{
  "num_hidden_layers": 9,
  "num_attention_heads": 2,
  "num_key_value_heads": 2,
  "intermediate_size": 768,
  "norm_place": "pre",
  "init_std_qkv": 0.0207,
  "learning_rate": 0.00135,
  "beta2": 0.95,
  "schedule": "wsd",
  "final_lr_fraction": 0.0,
  "max_seq_len": 384,
  "train_tokens": 265000000,
  "max_steps": 3897
}
Each number is 128 + 32 x the weight over its row's rms, rounded and kept within 0 to 255. Layers, rows and columns count from 0. Numbers have three digits each. The size before them is the row's rms in percent of the matrix's.

# o: layer 5 attention output (transposed), 256x256, rms 0.0377, rows 149-185, columns 192-223
# v: layer 5 attention value, 256x256, rms 0.0389, rows 150-185, columns 192-223
o149 101:094144152089134111124119133160124131097131178156173188098126139079160181096085154096110129128150
v150 098:065187095101119084146105180134135052138150123128124171132120140110106109133104110096171128077170
o150 104:140099065121133116100150114168145184121148099131135141147135116135143158121120067115131096150129
v151 101:121131192086132146114123104138133154112151149160119131131156117092123155147111139075166186142161
o151 096:130111069123084140155133137113104070131095106117093128116083150097120105142120097138141088121091
v152 100:118040132199118057126108111127109141112162123095068096090051130146103136117167144105128077102124
o152 101:135158119059166172120161107106120116150105126140222140164161134107149107185085080114156165122162
v153 095:120057076095130156086163099133127175133149136123162102126138139152101174097176153068145130153065
o153 098:093172159152090085130073166102155113151094140129156173106071158097169064185060121189133108129217
v154 098:155137083118107166161115051189125120133162116128134172148158126186151183135119115153153071129155
o154 102:075130144171064124062174126063160159094122133118143094092135145090127092108156170094089092118085
v155 100:165115153099124208144159124123102173131141136194142176110125147123109146118137129132143132136176
o155 105:125119098134164105131129140099128129136087150121195139154133077146088132128129145103130152165105
v156 107:176078149117101108125111154096123151145133178113163114147144140132131155132123151124097150135143
o156 097:095152105132138108148090112146129120096117078111097101091125173094121069126118114142161085100157
v157 107:178178156088147129131055129140118037146139151187110129145148144153176190134126137089100118094117
o157 107:106073115149144135102160159175115154124085118065142116108086121165134061112123120144156099136117
v158 087:182102073125065127077094140128132123169156145141153130131137141115098115108125120136110081138190
o158 090:121153131149113112135123103115129116130135106074193148127120119165087073130143127161169130144131
v159 091:117138058124105201086194137099111127164126118110184106103124116096136079097126124142169082113149
o159 089:145101143135106132149108134142176154148109092129113102141087102128135106102171111139106115121157
v160 105:117143129173113177099138171128139113092093145110215138093115125102150186086096094143102142202160
o160 087:157121111160101089167160091123103166134139121168059115159125111112096109155146122101136098098128
v161 100:117182135122093097125149177150111076160083136103064106133110111159094116110173151156126082151110
o161 103:097153140090141158122119132142106189184131105155205158096176112109110115159100087094161133135159
v162 098:118161122161110183112087158112109103144109058103097108138099146139116105126137142096112144125068
o162 103:123125123043144112134129131104144159127139147099121115114109089116148141107153140147123114167180
v163 090:166112076135157149163119128142120155141173150168115163090100165117155157112177142078095148095133
o163 096:154130179132171129064166121080098100146081144111132102110133112210160170197037068096130146197140
v164 098:079177109158139137139210135103158125075121025126099155112167109139118138128112075179139148118151
o164 104:164102122095083141161124152148144153163154210174134095162107164142162168097091126074104078149133
v165 105:090133207073119231125119115141147104087096171147130134150081124133087145127122101062096143171145
o165 109:129141073140181080134144087139127182142167133135124164135116095102123193179092108155123162095060
v166 098:162103107142173116128081101141110119098131132162135120133170114106091045153126082065122152126093
o166 096:109146108120124182110138099108112151127140107081122106128104156135136150153167143140122155140132
v167 098:111145141138091138112062130145146064036146109074128108143156175134118172112117092158142144066120
o167 098:144096103158192133141132141086126155158074137142098144150099067143143156147106157136140124130166
v168 087:106038101123119118106122120140079217144167089172072116118176093094146128156112117127134096184140
o168 085:145120114134131186123159183053132035171107155070132141135112185137105111171111152103168159131108
v169 091:098095140123139186106155124109141181083108140098114129091129135143079068144157119098150094125142
o169 099:140185087099108111122126097163106169238128095109115139107123113116133150149135093072098118086156
v170 091:211173119137127107155106157091146047129123156095146086170181143151143161149125181136106151071083
o170 089:123115123138195141131146103186089178115113105105101120098096153124126086140130096139132122154145
v171 096:199130101109116150155085164076138108083125177122137138112116136127127126105123125118140158084124
o171 103:088115135098148089127137153191118133116060115117166113167169129185165139133125164098165137120144
v172 089:136106198141152113149183133153117183093158092143146144142083056145106162127096115165149147082146
o172 091:102117124111142141115123136150153086102118144130153130146158142117159088053125134112116108175143
v173 095:145096121155080090133134156156142183167110072092140118133150137161148123139157089115159129193182
o173 100:077116133155106118137110189112112119124114150151120174182150114133096171101100142125091077079078
v174 102:045094143125141129163145067115137130058087108157203165137172056113113109145127159145111108119072
o174 094:231136147156151109143084138140135138116127105155111140114104154201148108123137136079198153191176
v175 100:153128113141113149126123072113119141124124110149152170136140126102140065136133102128119052088075
o175 095:107112166121183164122163168128146114167146148131188101122087130195141109087138142098099155116125
v176 110:142092112064147088108116128158133126109183122097099115143141114112089074097095150118161135154107
o176 098:117115138145181162151125168112111130130056137133150156157104137124103129208109110174118124141126
v177 095:164120129125114068146119135184096126190150150115119085073076171133119202092097147157130083146123
o177 096:099162105157040089069122135104122149109143141109115098167177134083059090194106142123121105127114
v178 105:078168099107117105101135119091116121152103087154124154112144143104103140150111186148141144162173
o178 104:141121116153084146128136183186137103141124151130146123119083098135148098077128062136104104111106
v179 105:054124151224113066073138115132120133113108128167182142093124132160145147118135120104127152076126
o179 109:175106080106126166165108152051114109128144129116083090171124125134076160111146105139132216143122
v180 099:133106126099150168139147072123134160154113110101073111187169136108160163129111097123131162122154
o180 104:104141180126162090061152164142119079094082219133186127114080151149147139066111178136103088095089
v181 103:112122120117127139114119134074080112050131071101156103139114152069157183140076083154131109166087
o181 108:177104153091140179167100145143122107130099183192088129150082122169138090108136143109162133120157
v182 095:111091175131125114181097119110129107127135166173123127114160143150167100141139161156104129176124
o182 097:098165139137166106144132107144082139100122116084154141164139151115118138108123100107157123079094
v183 097:184106107100115157126156125114110083216091146129128112130125150125156158130160104084159107089082
o183 098:096132129116204124124120166154143134095137159142150140130102136140134190108116167137130094108140
v184 101:141046111136100105135165148095126114117137192130142168143237115184141073160130138072109155105133
o184 109:027185141147127133156129133158093125106124139138172098113092126084148187125109112132181157122153
v185 097:139060126141080156095133110087134154209149113154127151118087110136122053150148165137140132120170
o185 099:128142126136123068114099114114125101120155140091146107162155168146121155100143152114121149142101